config = dict(
    vocab_size=820,
    norm_place='pre',
    bias='none',
    optimizer='soap_variant',
)
Each number is 500 + 50 x the weight over the matrix's rms, rounded and kept within 0 to 999. Layers, rows and columns count from 0. Numbers have three digits each.

# layer 6 MLP up, 1024x256, rms 0.234, rows 704-758, columns 0-127
516500451533431532574462496547395609454488529522434516447493466495479550473513528514508489440460524575388536596483437588500507580535518473487520482429458457500590535565532549564487537527490524595559457539505461477509558520572517504486578487416452568511364498542495507434448504480502429556521490562486516521514448481478480507489488482578557445470582482452429551550635514500508507481555
536470462528419454497488525467459510548414459451514544502556551508499571432445427479518486523481523566531440477533506381452458470378461546440525489569590519534535556495499506542449479503480464472459491524533402543574627459413566470470548520577492520481576463570436573517497613471550520489469431469544457419525628533489546533534455533478491483530456542524505467443510511533516482465403
497630464468497481524460569574457413491434579565651497482503563493522491489548602414497591412393504517527448437444439521551481412571561463517469529495502499598585497456486466493459513408413607499523502577427503517404516483548520518397444466527498567407511592442559478471467581492533399574479515445575629564404595532530604485552491509398454523517504464510627497466509485485546408508599
484516545540600508514523445489523487502473513498550517552508468493572464370530555428580539491603530456475505501499508520468495483456471509539632475514484432415474557501475469344524457440468501465517556534402490593508558471481472454454496557431586519511514534496490551524500450552536467565461563531491450444525562524535463473563538552535496533555445535518506548512564513470537540518508
525581545441584547498443457469456428419470499430524604461499579520549499410467516594401490524483413491519469568514484525565521504509523562536459512465477507469450555525503504466508445455436487538535508548541450447498498580560503499565490437461532531445490504476486458506514480551458505530551515484489418573546569474454561459605431515490369480428473554475526592579485511457501583357480
572514490497465480499439469503481521479375515528453453478485482485499441544542548515506531477540422431463507539600444591436466438431500505487542545455584477539532554543534519445443522513518475532540539483527467427515448432549496532546537504461515533429499439535466530450444451472517488484454541538488525587564556406545541519520548468555455446486528507494470505583504477387571520474539
497449537559494563492509476503493473529575486513471481519454529567409461434453500539422544430532549457519520479555559389452441550474406458439520554527534495492499570488496531576546582510515463513549537553528548527459483496422617502420529454516481605548468365563544695460427574551539514460480502487460485548512468475561513513473593539523488529352565547309528518442544478455531433506506
521452514540580457469582441540465495486501498443546392496429367553511470558533492510595586454463529509457466465610454502574430501463542532468565444470547473562486525555560514489490546448360533510538478523476494564483446610482478474541529459467441502472349495548456431438446592567399479483496604500587599437492567514540448455467572489497463486432503603560554602447551578507473539548546
459468362480462561443456501437550451532534555433562529468456501515610489536553465490420433544423437494564516460441481457496530474575540592538487535467527497488498536426443530521479519498503472497559494481521514508528499475498579507493460519502455482440520551595465567504432516530447475444506491499607474523511452538556483629496489419593491446400512529429537457540515460567500427502554
574538456545570579441549566477448462567480588556446616499546510491481516654504495544569454445525645472480512452515455491484482478493569395435592510505495452531576568536479506423416438466460567454505410488563536447535512571479492530585456479560500468532460484521566430491434532482462414566439436555561564496439500542464493559394454443524628587510566505604583503436530501440509438480487
494492531518423458499507449496511523450554454406500377477539522535481403590483471492531579527492495504446490475603473386494561499448439516574478510481526481529472478505486487486463562473503506475506570536467472523515523476514528477512551442475486545563460486489513485546554545466443493479561475429555541626555466393604455528530546526513550464388517484502565460474548547441564527550493
520511420504563520494429489505469516508464473486593548472584506465495459566502627513516545387457538540484459523525610409492533539493527473517522473498448452462484472472435543511524456449466480569468524574521536545471440497484433538562467502559485495450526416507542512522493503425516416495491556504454516432475517491512503508479490476531507495488511447572470482494565480460564524464499
417448482491546510471491515480472501534480656319542473510441470514494538538489505465517557454564591413536456510585534560541437455478533412509503503510498336567585462488557449645485560566453496487544510505510528559582575569560501545388503543591429497452506573487492457497446503492483482519415494477428585378474486421572498429438455525584508518543517443540525558444642462435514539535467
496518555535429535514510508603554422424455420524481516552666456521464536469442457467435461579531428475528443472496500479463454570523541429510460462444503555515490553545495538516592493511542487574435496487491584412549504512521535509580497561438395469547476416418550531526541461495598489464509553635544469634447510490447494520500507427411427468377484509425450382566538459468556534465521
427507341538423525544471554502439456506413530477361463522514609438502397476439521489514470520492521499481594562540477534496479550552520516487488580522494602523492527510388512374495509508592580562597491531567542542530592354561501495567454523486484526528539531486482510427503550337494481497531423447469597489456547437514479567548475549524466547507507379517491487479408517443471399516431
541472508588480492490528520551595469506474578526510452494434549469493474565468464483420501553469574477500418470525440525497489529435439543623465434510539452485578471480483457538437481600487497481538473461422548499491555482546524581552538497463506471473435455552413504477505450522486409526526531545526495464488551471419494418626519459451515558555506474484442449458532607444504600430531
599475447504504483504418565400460594450597516410458541480524566427431537480401441428508591591554509483542481577497455425412512559435537506633415540513533480616469506478564396460493499524505647493541401462471497522483540486532564464507628544609533539408435416518528461615482527493648461572562558564608518446590532514546515556469472528510533487495510492458463595473588488458525554470429
550484501429627488518532481496518516449471550477463417493528432467423616556404575527608468471460502499547514537570549515534515433494410455582500483511479440520506426508542500471393542477507558500425482540558433514494606506416578545529493486467501479553448514518530484513508532525442556577533557489465512477465562506491507459442495393412447507433468388444463461586545649434475500468493
534529559502483458479547456483542501517450476491513336574507520559474557523507472465448414519579514528510465525530580540586524480497521465528541449565512488462473531517502530536538529481466537497596469479554445503434463446570568529567489525531507444494481576470526496501499457467439532440485435410501469543484464465480482487547419457497573444606474522466529543498471463477587527520436
510490479443468371495531532480460556523485449407580556439439521477544562428482521578518457534546440497450513533613512507457587625517510491430462477485536572486436436508424551425397511470562496605495510501526555422544492431489497455469483522605524490530421604606495487449548488487528564567546478601599540544486509519486581462544431496494534570533398446483532574512519485446465553488438
539538467569475427476532471582493559438556487511466482514420483552466493449538535552408466540635608517481547553469539496428533526553430491432531493407472458598450439534549528516526669581517484543439587507504576533450590474463446489477513504410493427481524428607566549491519498482480455545442447540451454554383543489491503523494429563523492494433505541525474510498534493474554543403490
483474499508469542391565591531535420560526467521543498491489476489450544442636499486480420518466489559523513533494458479549423454578421495485558426522583548447478511484493495528514589474498407513582534545531561505535463510465588476460535518459461502536423496571507495464535517569515483465480556540529498486476473450581473492476471528516544511507420471520458460452496505507508533536435
491474477595470474509510525515453485521455506574550447449492458472578523503524433525538556444541503467525530509492539506537508516550444449477412451555575558534480503497413534447531454463476567511506569577538539527486583488474482522522500497457487567587453499520604539498500461454461576435476557432565487496532507546488470466485424425433431539574520390453471505527532462529558449526499
495441415403536453488608548475418516568478381582536547447509448511546563479524466497534516493603441499439487513521505480520513630495515455451377415466515522486500480582507403593434472553527506483498519540502612598377581467485551477423497523522501561557515441530479600339579477491491485475525503427458492379544475505553527436518570436525515463465448561480434526442501531409487528502385
550518494533504547509495465507481495442558519506437501448514532446552441433487486547532451495514511546500485523534470434517584476459529449677481477445475566460507471489540519517429561475518580482518472549505447453532491448444491586586507555536431479451534477468483571515536521528498514398545531465498455542467524555531589425542604416499508506510502593522477429504479453519406541623540
467471495473489466450562562463517440443427465474487499415440523451567528532519550495516459481524588511492514442513550468606581392517516502517439509491563532537570463583459517489453478558406467490484525504497451488500491517552563556526483494491495494529545482562449556498457488520529532486556531448512475485507526468440445497526508534512495551533469508463513540485456510487486454412440
487439465569471465532522531454452562562498459548425472528515486597451492478438525482504559489551447514513537418513449513447608539533491464515545477537515507458519517476453518446491500386476587475473485516415499473530474513620492544552513473501562341412417471480527572483527425543418522449469475487498460518475513450539526529517583448576482537541531429512488496508446531471429548421494
493602544545522494537540569554448590495550519468448620393384442492526542424541492476445532485483572448549480518519511508544451551507482356449615482611475439509494490500502372477490455511536400521423541462416517555508423561544628542574508478554392495532446688528501564430448496543533486491478527473443500511518515439492493474522419377467505422553559391431539436533326499449376550539555
474561479444545374529489590459460524502483510524451518493528499495563516411512583489434492513566559488535498506460494509446393539531499492564529436519469551564491589525578559522372513483526606503450515538519519429575437560468506434574507483489533514478605536613476475508429490615543486449516504438533537458445531500616521564504556439558580558584526530504566488517473568513476561487494
469520478474556342515512439450460485527460514461425586457510496484502501497506603536459500508512503528538460489490605511552463564556507457559550504488586564574603504528391533375394423529544512439538427537552506427463451483515542528509581456443491539452468567505450560587400460464548517463455583466524479509538455525505520522396442486541527538536572498545504398547547558532414537511515
513549495479566535426525496557546517577503442510489484437497493482500480582483546464569503538434398438493509501440451492478501509436436465480448470470487557547450515497464520557555439456502544457481470469520615561434439468621481504479568524507508460444469455474412582543372464409530486573465578432482582516580489547460430503543482518541500547457531487549459566418550489519571427583496
450404489454514387534486518425483466454484543502516460444421557515536437533454484526463599543410437457450479558601440489440471516566515410488483579491439423381507508542472531515412523398421427420417627554552543586487423523405485520602452525514489485567517526367579491661414430598601534433652534532566506531550483505567499501506383484381544502503540471537488533464493476548494470479553
540484552516621626548471418489612497489464462536498541587531579565516546526474555495557489475582516486547502515452556423472506524517533494462440536465595476453512381506515468512476533481510549458486588569521521458502484428523470565618562466421547522494414513447487501511361496510462461480491607461552585432528520602444539539444489543454452426522472453474485475539455544507543499551395
531445456437423451442451513498444526557494498521485530479461426477488505488509515472536465554571487540444572543461484542504445512518477536527560582554432477498516468560522478458388507521553528457429444507432509519496466449451496590570597524466541537470452500482491508509507482477551471528475451557493496544568515487525527513489512471533482420472516509423503461418541529483469394432514
502545442550531528546504468464544496429522513447489450518524444469541484460527485519507503463442505529496453552456462597457536419408492522548434493487478515519459481498409486474493514475533440495555505500507455463479499501491495495475470555452444461526511568552454578447521518450451492525523508512491527539522568536550525522402552450588519557643450479518371540568519483451546526539443
443469552565439406588460629403473537433517589495504407423406587404488460567546573554551598486454452600538605323437475484509470467464625455545481513495457522559570606568471577439539540497423588416546489476491552463512545358593435538509536480648537567509558523490598457463497513447558472577472514544501534468485511477532544510474563516459470476467540514374472516555539434518485460509500
588413509384444410526574565541506480403462541529464565605516455468589560484635438509511488510544481556511422508487443470516452507511478490349470571603489465494476498477570502544452426590459454421543534516460454445527503440514523506485502482586437619541501468430609479438409507538487480457501481469493549524556504593436503562418583574493596473485542466414564428568542612502435440500511
447570471460508521523479524348496536487445550521482458501479423449519550498519560585547515540492570509485527517446458472497479551473403474479583436433604528508398495459499495430568476535551448525485507528524483564393533500535474564542517530456509573527529519484575526546518512502557508502452534583488565561549509477521491567462484453520449495585567492481593380443497559388567489413425
493371544586457551418485634492380557489468582568476498550414512506494430596414498579636583522595443510396475453566441537529545540389549466398565452613456476467544474412485506477469505510441425450489372492466498531479444482524468580404461462530475566548556550489528485519419517477500497469419485440561518569388556538544453428456442533634519562456546511567470548572509589519599475456588
506434453538614509512429526558458537451490430585511554518442550529525484515483521490500550467446431557435436477572503563492488586568462525462574478426493518464481454520505540445471483482543511481569531463487481535547505477524485509499534440466495541476491460543540557496560482514505409533471499497468457481546499508537483460509508491500545504561517398541515492540610481473520491469513
573509536521514427390367469507522504443477605507512463473501470500406531463539519522584494552545529430436530507484450534495468518460525518506538495510537465525470565473518460499509516471497462409439448571469426412547376441568481506504476468533532487459456495525533445607539521462589438551444544458472462485489522448493480515497541454502497508562516464413535457464475540531546509406437
584497491428541457529477486475479570458522519454563514497412440510464540473448447537516453505470430465490423532480497522481477556427503482543430503538432556520498545496473502388534478442503460537365520451501528487537475537639398593579541516552500446509532576436434577476442438540550498518444503445491615507459547554614367517516515439506516506565418438379566508582602421441534441501534
455489588507531512475446465541533513524522495526511572561529473492508547525524447505493538391572447534509445434434428392451496512498396489568462501452474556502524589608460505478471512455508459470508510575486550470496525480526483481534542482466535545560521480538477559425489515490464419471556493401536565490523434508444536420515506440525488524429435585496500522471600468412472462557552
386516596531536517494477394449509447534440618639520452446457487531408467498473434494406524545563545472465481515467471521580487411407581403550492450539484468572430447423452557531457458462529405577458444539489409516483509494565555499450462516546465425554542578395536469644526494479494515395492531518518571541564538558372582589481493381476571423499439593447383496438525522540480512577519
469577547511567549563483577535531341503468519505504466511497464508466439554420482529512496484502494507534471493497485512486456480534515521568511532497426435509491552482559503552516451496438633508475415527474498445418472419516488514488431448572456494419425470575529545552419521485590493361528454467510516461464527470507547572489495505488523559522530446549494610407504456529563466491546
498483492545506504502512464413427413515588509475536418461500566507462509475435501548470546447590585465531502418495512546460576563540472549585566526457478564563513477430477536583447550503565473462490505472427466476432419505544477475460450548453506479582510459533544554494492470565568450458586547471591511514488554453536469379523554599518407490572485466587563551420416539486629488500518
516610440531493466487564467443489456592433513606508506375523522542461541460558536500461402479533507436420539595514511546480429481551529516555494521499536529427476504505357530576510455447500396502457486561536449454582505532413589588459444438527459525507498504480539587541482524499492515431507572402600517498575515523573612476517520479431441593591518531450486512480563462448503544510432
511525496458422497534463406454499476514516526598497489536514590477528540434593587482487514501459468491505583442515503531575446467524570505498452518525443474559523430510469505566488497504442488492506489516430550473530503442532492505413452458406490562536503450525389484493550551517604654460523541550500525518497459524600388479526490458534572479478483510563464463479567464511551503546589
442565499559530487476503501619518536546434523451489510637411485488493557458551459446513445488488575566528595465489460447518563555446590507553470558537453534512436487496464491475544452422520356533505547458446509540403480490476435573561606461481499463513591448490454420533452496451392523432619425461497446549467474499469521481465484400528507534541554451437516479463390447566471498520522
508506479415407505442560463483597476497365519497552573480583505396353517504512501532565465525414472485549548625510510475504449539499439496514546456530444448481481432598532527472434497466446477499580626502531494537546542506442488501472533411505499507581513531466515609545469482578503475526426598462593502506498528533414548487532536448545524550468409577474571569501509490450480501461518
543573473481572549494483543492548447545564543531501568517521493470451445439460463423577478452512449520554402538412483578414406520491421553424485523455552443524482501402446487448477477560466435529637502525546471424449496496564584487482559570429485516534482477459504594475515466396459529497526498451457529529496534498591457569551525491554538431493572506493551565532425502511517459518531
518654381501490473492474589519397546516491512487555533440477503460496515570513542457394520578509534528473548518510488553577419468523565447464457503427496490484490532478482563562529477468510531623459433407497478466499589551523567465575539614512533582482505553519511494400487475496541451548412459515459551571603544509607532499480466484474598540504570516510502496433532490408563443561603
554562437550457571534517543500537501461555468478525487421509495475461391500565459568497528509527501507426467519456417427577567478542451503430461463523541554469516438522543553518473463465453528511512543413476468532502511552417524572512440514536543525476520455553541524477505577475550491495489505576559585393467551484560449537478566445442443511508555497500613473479603362472569517564570
515612495599569480499587458489567471461522388447474527454544496562479411539530504446522504562579489546589455424405468466555519494442596577532510446550457557511416579475506517518442590457404484517471517495544552560573474433517488480518551477434602518404429449453467403486494507457489492525457558481527520509495442397541545524451560565533459508486430494453508447513519527575512493484528
609516469444542500487505454439478515539565506425474494537507512474474534428513414458546454566389483568443465511534554506541454494506510536568525520539545565560487466490551518496546538547389458508482614415490590472521494477474541492509469507463445502457552565468547515541515503558551354494582534516597422558493496478583394511541474526451454528534479351510422458514479455586464558370416
# layer 6 MLP down (transposed), 1024x256, rms 0.227, rows 704-757, columns 0-127
452464456478441608523490562436446476493575446488445514561504568480583504542522499530457507460441579457512504516466460467521496540464496515390524465477530462525463459512428567474550496547504492483503504601459504525436549489493557488589393454493607435458513502536526574521557504575444534510536533530446444506460531501531420618540477506500539417535496570419517585555595562503495542475583
516526432534487501516515493534495542561576488508476500425489559546486507526568601525539578520563478376526611501502478583586537488554456476540545488507454499509508504529507499505536497613490536526553495410515500452507454543549544531446520417546501492521522532476524430506542389562486566507464550475515470488556485497416486478518555485538505507546490529449498475512443560507588469444493
582457563573551515475530419527442511624583472541473514577517478503520530494525486444522522454509519560518511444461446494434559553557558471424522457562500532412512473467496470437511467481510450509534493515461441398493514566499466507520521507474445517562465448496450490497550545535471567588387457592484512627460526485506560557503525546503501534504566524539450579439510522559556584426454
467431507532616486417454457526470543432558491410546472543504439554604463543619380471566527527400508502515477518465554507583446569481530542444463471438464429514439448450562488474371507543457440576411498496473507480448486582478420462590483515507547562500477466537507429595465487532569450488539455515499618495498448491491494525540537450437546514513513462571480493493476430509512494445474
530504530608482498576534423418496498581519490553491574506566504451585473394479508535360410486483514401563588474573428560372537505582453481463520501479436509459600514518492417522411459512601488547390493463516476430501508524564526494476401459480499451463570511566477484468455591454509497549442581427407472471513530451501504625508435561515498476528465534459503543542436442502584500451471
505612525448383571551503432461452454558466491517570519488467483491535531517440443382516525561503565438562439414479485462447555481460467473419458483508516490510501451370496419526551490509451484496513542374557549430450469477507430526468407434451497504481485618585496549490543510461503468600538463574491448539451600589469509529510521492476507478512553546425382526518526547484568537419537
566533534473438425484563522487470490523476453547610426486516465504443528438541477530463484377574452497475585502524505493521563649488528571532496503586457430458488456549544498474474513474464538517473528548397450459433469579509499530524511558499460475517526505524492582510454461579504524369446482473457549393509578603529591564457521452437473487539473562468542550511515544556636518494542
545455470474438484433543451513597470403460503534539450447504473481514541461530479574478584486468508550492569423547444501448498470556505464496502489438500557456563511514470558479538563596579475427482502415529506486475477601557439500471489534530559508517447566533559512469490601474417465459496539503488483508481433451497564493567555549536406460499533487563572462423499508472449555503467
507498458411499520389573492430618508510437530463504455458443505519507461547546556453530559589428512519454590523505441479532540490604565526483445482451538471379546465495537440501547485518541484566467592515537468458437596482531433509456427454488430568518447519530470480541454489495546354487486558509502601509438448463490480505461471546527562429439488426488469493502432566579569547482534
494452532381529463462440492553528519550424472540517368477384449432480526483389469410462479577457453561432570522514516441597587560478528517528527469513525570520492583524464614520464499515586554505548433491499518529484497531558589574481502457580632421482528537462450522579515442456408496563523520488460450482557415518459477419501580498567503505462539454571505462472538525488488478533552
560483545479454534494459520492530478552438578524383444490496475540573535378481463490516501426528438391553494535426440466531535399536487490494491417569538459542409378463591618551552496450446503490508514503451519462584473623424515489502506517437528349480457623456449549449533497426443543506473482531466377535459470603502399551451546554499441579517439580471475556502578449592539443474520
537491512446514478521498466435503450497517439451576541542479498503475468465529495539502439476522500512387560509575489545508516487429493423566561454414541448558511499573518615493498482570420509656517512514540475470548560533550523497457505512442498417535530445509475523449496495408575577502514483529526519538525506510543478579538545471453563462542548552478488431575423482505533472572454
560464416461499514483466394551570463479524526477462539406492571444445501515484516616581493592496478538563472466482526500568475468454531477391596433480456492458492490467509536478478490524524515488409466489479461389586541539619513610530527532461634514551585575547542572469531411615545480508516455456455596482492534503491512526567530518428446479534535454509465525558529535611466540433469
449521564508550431560520475459600555442651547446439518506572540509561542536532458480536502538479478497425541588433456467598517509464487505474486512555449490505497463470600576456472418437468510521487454523434467479453446486480497427557485473509566558458547405414577518510478480498514569548547502496394530574454560454526466505490465587528507515483482467581533522462463591515541527433538
447466487411522497449382496624612503493450512469541416381567584422446489606535583526553469478509513490402491530461465454496574458461575514532526506503456521497448594525594524508509442429455535480518498528470493625523552457486561484461516471535442594629460524480453436515491369491407551486508469514481550553471516416478531492534464363455545540583453520472553507487520503515484566481489
567420496554513520508452537417491466448517463414486613505507460578499493487480546407561518507530434510525530459540504504514466507515496461425466482567558413523448546440449512508492584410539495477456496564441578479520472525407483465428491502497478575506484513494522511520520502464539523528514451430518403438497510461528487533390512476469465580558556466551590564518474395458492536481575
440445429502465492476533478520546542538437432544592477589485453453490612548507402518554475567484487558442509455465628509569490480431448537444430476483514445496576478501450420426498432469596504513460443408489559423438446418473457419492562485546525540427472434523469407510439517481472502456594499498623473584438529509467549447441423566433524525397448424461507508535569515538469462601568
488502494528525446426514532534460409459496387494506577561490454457451479536522481538499456521516477515502543509496388466521481486525535486482497552503496424551472419435570458550500440426438481536486545504510443374450468494574409417512501512513434507499519537528612555448530527500556514496502445485507511516462489480521561537559531541570530480461547560482392517463508437547545399534518
435516478493508524463511523498536480462440549467574436495555485513555498413471478480486493469518439472579487451484427543562477524535470538476492493456572488530482431497491601502495464513495478536424433542518529568524428430526498531468579465540442417538567513524442577552532528459585459580493487526412497458494583533499513573389442548520536397318535519466477471547398460496472501518474
514544516514473475534555526467436412524540428504550464412543464472526456475468620373355438457516556498579564472517466425500543628460499485509439461389467560553529525580523582587541442506555484518505437453500476567402531534548462520554497425561452583581393464443590455529432518549451563486536560587507463470390474448525399559503488545458592555411593474563504512518461449552485536522544
471439503483527485451439585525412518530400569499626528458481549430483540455517543466547505530495490441505469489505464461517483578566572505457383460567572443537475565474525489512524552529466497481499428375499573432517466530594515493585534521617495477550471545470449472446529482538509507546458487546500567558562415401521469471619443432599466471513490525507574379552480487538470519454482
489528393502477430499468523449552419486447512471605449577499578419572499440454502483571508445513469497532519445568370461432496470575531498551483520495473458566496592419539492549593455502505504448596523570466615521485552438538490464490459539489557511537530493497586500469514522438494494456500467499514506444413496535437535507490503540540435407491422398450435483551527503529484540460477
534502496497473570528482470549534472503526623508663528585447471543516473475546391579602487553391500448519516581488532559518564569548504617571516438545487498404494494511508447530516483506598434543468488454555479542476486518552543427472554543460460488485546556508511600445521594483468548606480440516537444512470531503439384471430392545460581543513417517515511544505440523445486508439518
433475508468504472457470485532454477508478489553503516495478556438524511520498620379444359622405586474482589557395439496487419514543429542523540504564545604512429450548511448481544428462470471490513552425481470421495541470462547494515530505520537437495537536525532492497449582463534506506413548436548410453481471517526555531425513578563464458584531455469475548603498557535521506600568
480550489489522537465398524525551409475535578498587559523506458490510547551458567468481457441499455448483537447494546540462507567458483481490568444486470501540496490512575533582577403525493466485501522514539536530587629594504500425507498573529511498593448496501483503492508436550540488473623532514498565506588525455549509516557442504453446436486473506519497524532405490438520456444424
458573519530550421442586588497534491464496506499496457441430447438515477452528516402434482498547521481534534458502468521493538557544456500453580531456545530472495470488396480563468506511554548462524481548567536460438515494469475476474502480478512461437507446489474443526491509471570507552451428423476525512468437544483482559543456515520481585439561473548587523552423479509402471447461
458467522573588516548518543497463609509507434415536535554508446495534528563508529472486482498557473511511508497444461512532581559447487447522528515411437559562474473470488450480580602524467573536406527426568511514538450519466537522584520547479517634455521507569458512497563526506591503470386486470485479549588499555561566559404535477436516443482532548549520608495499454567545360549499
532478636542440597473559518595505438487512505507434590474408451511416616490494500486495505564453483506584460504449466566519488501520482408506522475585427518506446258495566431582506572538590471416458498508482436564530483575507497391439483387468439428473465557412504522510434442508567545435489588502434471490494455370561465557488484510603508500482446487496525510582492387478426494593601
415509586582478496453531524593457534422515473530420404513588433524448496442479459444508484527482470466521516502550500466547536447501413488453405445538608509492502536579509489461526606486530487531556557474455477528447524547421480431480424490414424424421501539446502521513549545450565510459483462495503557447478515535549415504516495505455442496424559449526449536523575562474497506482456
495607564475548565560528620549554546545565517534427575519426557424407559450509457436504511484439471443485597558439519505502522413485457522499500482559498533603503549424533568541475461502397539543541585502469449526525475434491525551493539493436425517604528500488524471479432410514501469492548465532498572494439502439514439642497504545490517474453406465495457438536448510531449453580422
458436516440512496413518479578580477449566508463439473406562401388508492562451498544610477443502450460498520509368489472553479582466459567494413545502537581541427506498461463506524501509548554567408503563571506523579527506544466489519428369489521475587534508485484483542628548537521522599575507545433538414574487513469421492474505461451561461458551505493598553503452566535588484528474
509530522539497489479490487400484557479500556474528515592579434516527576508519498528661392468533520492529427606467442542415482522473529594489510511478472495562515486498595504510453536505465547501457492394463473539530562538495554442414505616452588568581584467499596495585516527365504447439496453509514543489511438506419501504610552558522458477524557455555504514389565471487556499594563
404473571478495552558445540531535476491475566541368448554513524496550529426488521490461474480526477599509460509570478423426425455557569528460462555531511492485544535585468464510511460520477501531564544521346563475448466485550457616518504587525524581533506424470486521521506528433443414505463474540422416424588548433513551465535493568473503450432488541481508528460461533508541512487529
530479531522528529534452454474502411481433522433502521523495548461474498484471430490552445360482561447502513561500587448503506513396529438590627516493578494463457524467562485564601425541564484541505490505629626445540574524512525499459510526470490476536558540536460475552445492486572504408488496456552543459504460563448460496484504403538503430484588580466462526560523611543517589493610
517471466436546529493576450523489475486432462520549468481527548526475492406532477474504598496431549491462507415461499531542507485495539604497462443436486474553401427519542492335493550412459511493502520512511394517483503547494395432490448470580448576454557407514445457526555499438492401462450607523495534473444512432543476506478563533470492461437471494502506498465541525524463517509421
506517522489481542479547473381427501494503513524515523511570422526589482478508489508506480522459614516572416567553528466515500596542528519516477443452390543493468517527431379464470551492571555546494533517545559456604507451563642502505462498419512545489437504526388515423497554517517473522463490510430517511501519448565459511492471477446556548480482454602509463469539493464502508502504
531520537480561552570587549536566540541553496582451476460513597514523478479549491562462530536564552610504491455452567524438485441444528536515571476460532493496455517445459557414528451439495528543572476529484530515530432528603593433552539534479531363517539582465497493509516564542491447446530508447449481525433424455450585523413533548581529555535469532546500403485452515449584591574456
509476555563494483475473438442539419411504482480532546494572524518498443559554527435514416498392538446536572490504492467487486489385505507516508472438537461475457540439532413564499513476561419548459544524557488474447505551571397448535533470521537629534411486481584495507539454448525566466429531431445403490497513460450598515525508519467543467418449551460446430499531448488587405471500
514513465447483443573658540612599575421630468505508494519438464378446458544444511478471481540440499509508467505432496476540535474528442539443521492507519514484501582619578512419462492440568491493566479469526420589443519474452468446543504553475573391497367447493491538531452352451523503499574387503491439450602562602489513527530488482453491441415490485424508517537432535466468444564468
538520530496522435476454436545542583507483485402499490465485488492490542491486534465540441534496487521551465479465500514521502467543532491505512454491493522536433509486574524551498513514523498516569501509534465477503528491463407475511500482483464547615560511543533564527527476462460520501472530565546458483447460456441521500490514488488543512448547496459590541479429451575516411536509
508571467585473527469522586486476460478466405552585554443560536575478571458521480525437512554574370526605528573603456509555476511476559376466434495521469525551504446463389556525528482499539481479520451467517449388494542485527389547482483508513426451493452491516503475462493445484509450499520504469550523515507477512484560409458440460505447506435475469576489586480509483458515536545573
509453570471456427454365563408495392505478538458491438458389490461528499532542522459556524470606456470385540502510497357459597564519538566499498507448468560609496478529593333407602567566502498488560527606551483456417525495419404461474568510500491522587486441540564528531466513599600467516497516523464428504564490452502493561450466569439499508410650597483570494569473532513458512437410
489515447559564462431504560522552490507335487541554397446538506552578386567415569419527537576390460519418531547535575533501544528470476521517606473512544503509558496459518512429474547497422473447544450399543554541514554492525562450456425468561528453463513447509548511547458515459536515487517443554435489503559463476556509497567510589467526592479514492510514535540434497540530636433531
486517541468475468516486466386577409464549439489500500504523421549569505570499512535536598465540551388587440570630491552497528533572417437475380480584521532515459522438432418420480521496526497455435541465446496501441479508475543520422498507453455414444488476513499442461403499496472507507441464550457619541465533504441504518497512571607560514453537462449462563454556476478493490391484
523466500522413496446466439544530640424542545560466462541454473541501472430518502538490522553534484564389561518533520538604523516424492537529527480480566497457481510518548439433575552434578554515436511510503417409488553489480517513422505512497547470553497481445475576555484503499519498639522493426453441489548465485502470548423515471543500609501485443476403486590510403487482524560333
636519463348582551472539524531544565493560550531568452524558547481517493520533457469525449555508464481474409404505479445584463520569534495615534527557567453447458510546512503454644508505484534499506477494420467615513511460475590491466502465563510496436444548479440428524513531531454462431452452482516450519535581491470462615633613441526601630534516529465593479476557527552493481583467
562533438406536502465498475593607523403499476527493561589488513448587544500544491644514481526469600498540438530486480447620524598464553427546510422533428477472508548612436426528509406471491564495480467565518489510600515382560488524500544495478450467519487440458468474450501504515453525474449474567476488523426570446446421506424415484547506448494537509456443580520466570532534599530500
490485455471461386467400421534457489534468438582556431527541356504453527458430489436469547537468483532630468457381570497464494456455460448521466506565511572478452487510550545495494405464533494566493502556530487539487498512442487567471535482570505560549541479510460487477490467498529534548553485574594527490535506544661526353469521512395517452532454422516498563492497505438458447469417
406501563544539494384595489493508554507549526536506495439484465494451431468543522512524450562373459494484565480587537525433582430517484588480478555443475450453559448467517431633495506484461406426412464468540421503548502486462488433435474458465514498595404473494562519545525493586538500521533613580515461475451498545430447393580499511478428480517425491521532549610579532497574472527518
573451417445453455486505553469538473411444487541564492490536530451530430419448537515559429545474419447555582480488488472496542456482566509508571412560534435526513483519560488503538425557403495442495541406474574564336500520515343493488488538555469466509502511422427522568477520506468478493433600545531462548452535560547486568506482465490569446449576513530563471501427492499546504416524
420510612526564457497443474530559499415456460537569463447552555470379463478524526525442528568486482494452548476517515528438394545443494497544412477480467478483428486593538474473486540494460532564503502452485447603506590469561440482471524532555426561505425485533480431563476513491473477469534397496473461437483421583460498543516454443534446503485533515501495493515389486507485505629523
510497566463528517512537391499516456533455531488553430582509586504496433484420354469480517514555509473506462454475496566533495519599519551602502511449517520513505501499467490522361522455509520442606508543519510616511482542502529541538473407471553507519530487557407449490441530602454358519503510474496432491505591490526439496549554366497564554445477489453430483546540463411517540524436
470495539522507490499527499493461489574508605494439507468582399512558488515416509474501521537474499517449490437503416544432455598481450489530607474462504476506484519537508493487527587540545509372497463441522428467562490503395523516487512486464451487601486568467485504568503468469489505419590482511438487546503451550447609519500518504460581428517566577492506460489453570522464493514538
524417563477555465516597486513525401492466463618475412545475561561558528521502442455501538471528509528523489569482483499490498586456444533519361513420586493529500450469498541486503542512513559494536451469566493434507465546424540448564401444509524519549526579480476530356497492547518555449533511473452460542447483561527455512422418505449537507484442559520523508513443433547582458625539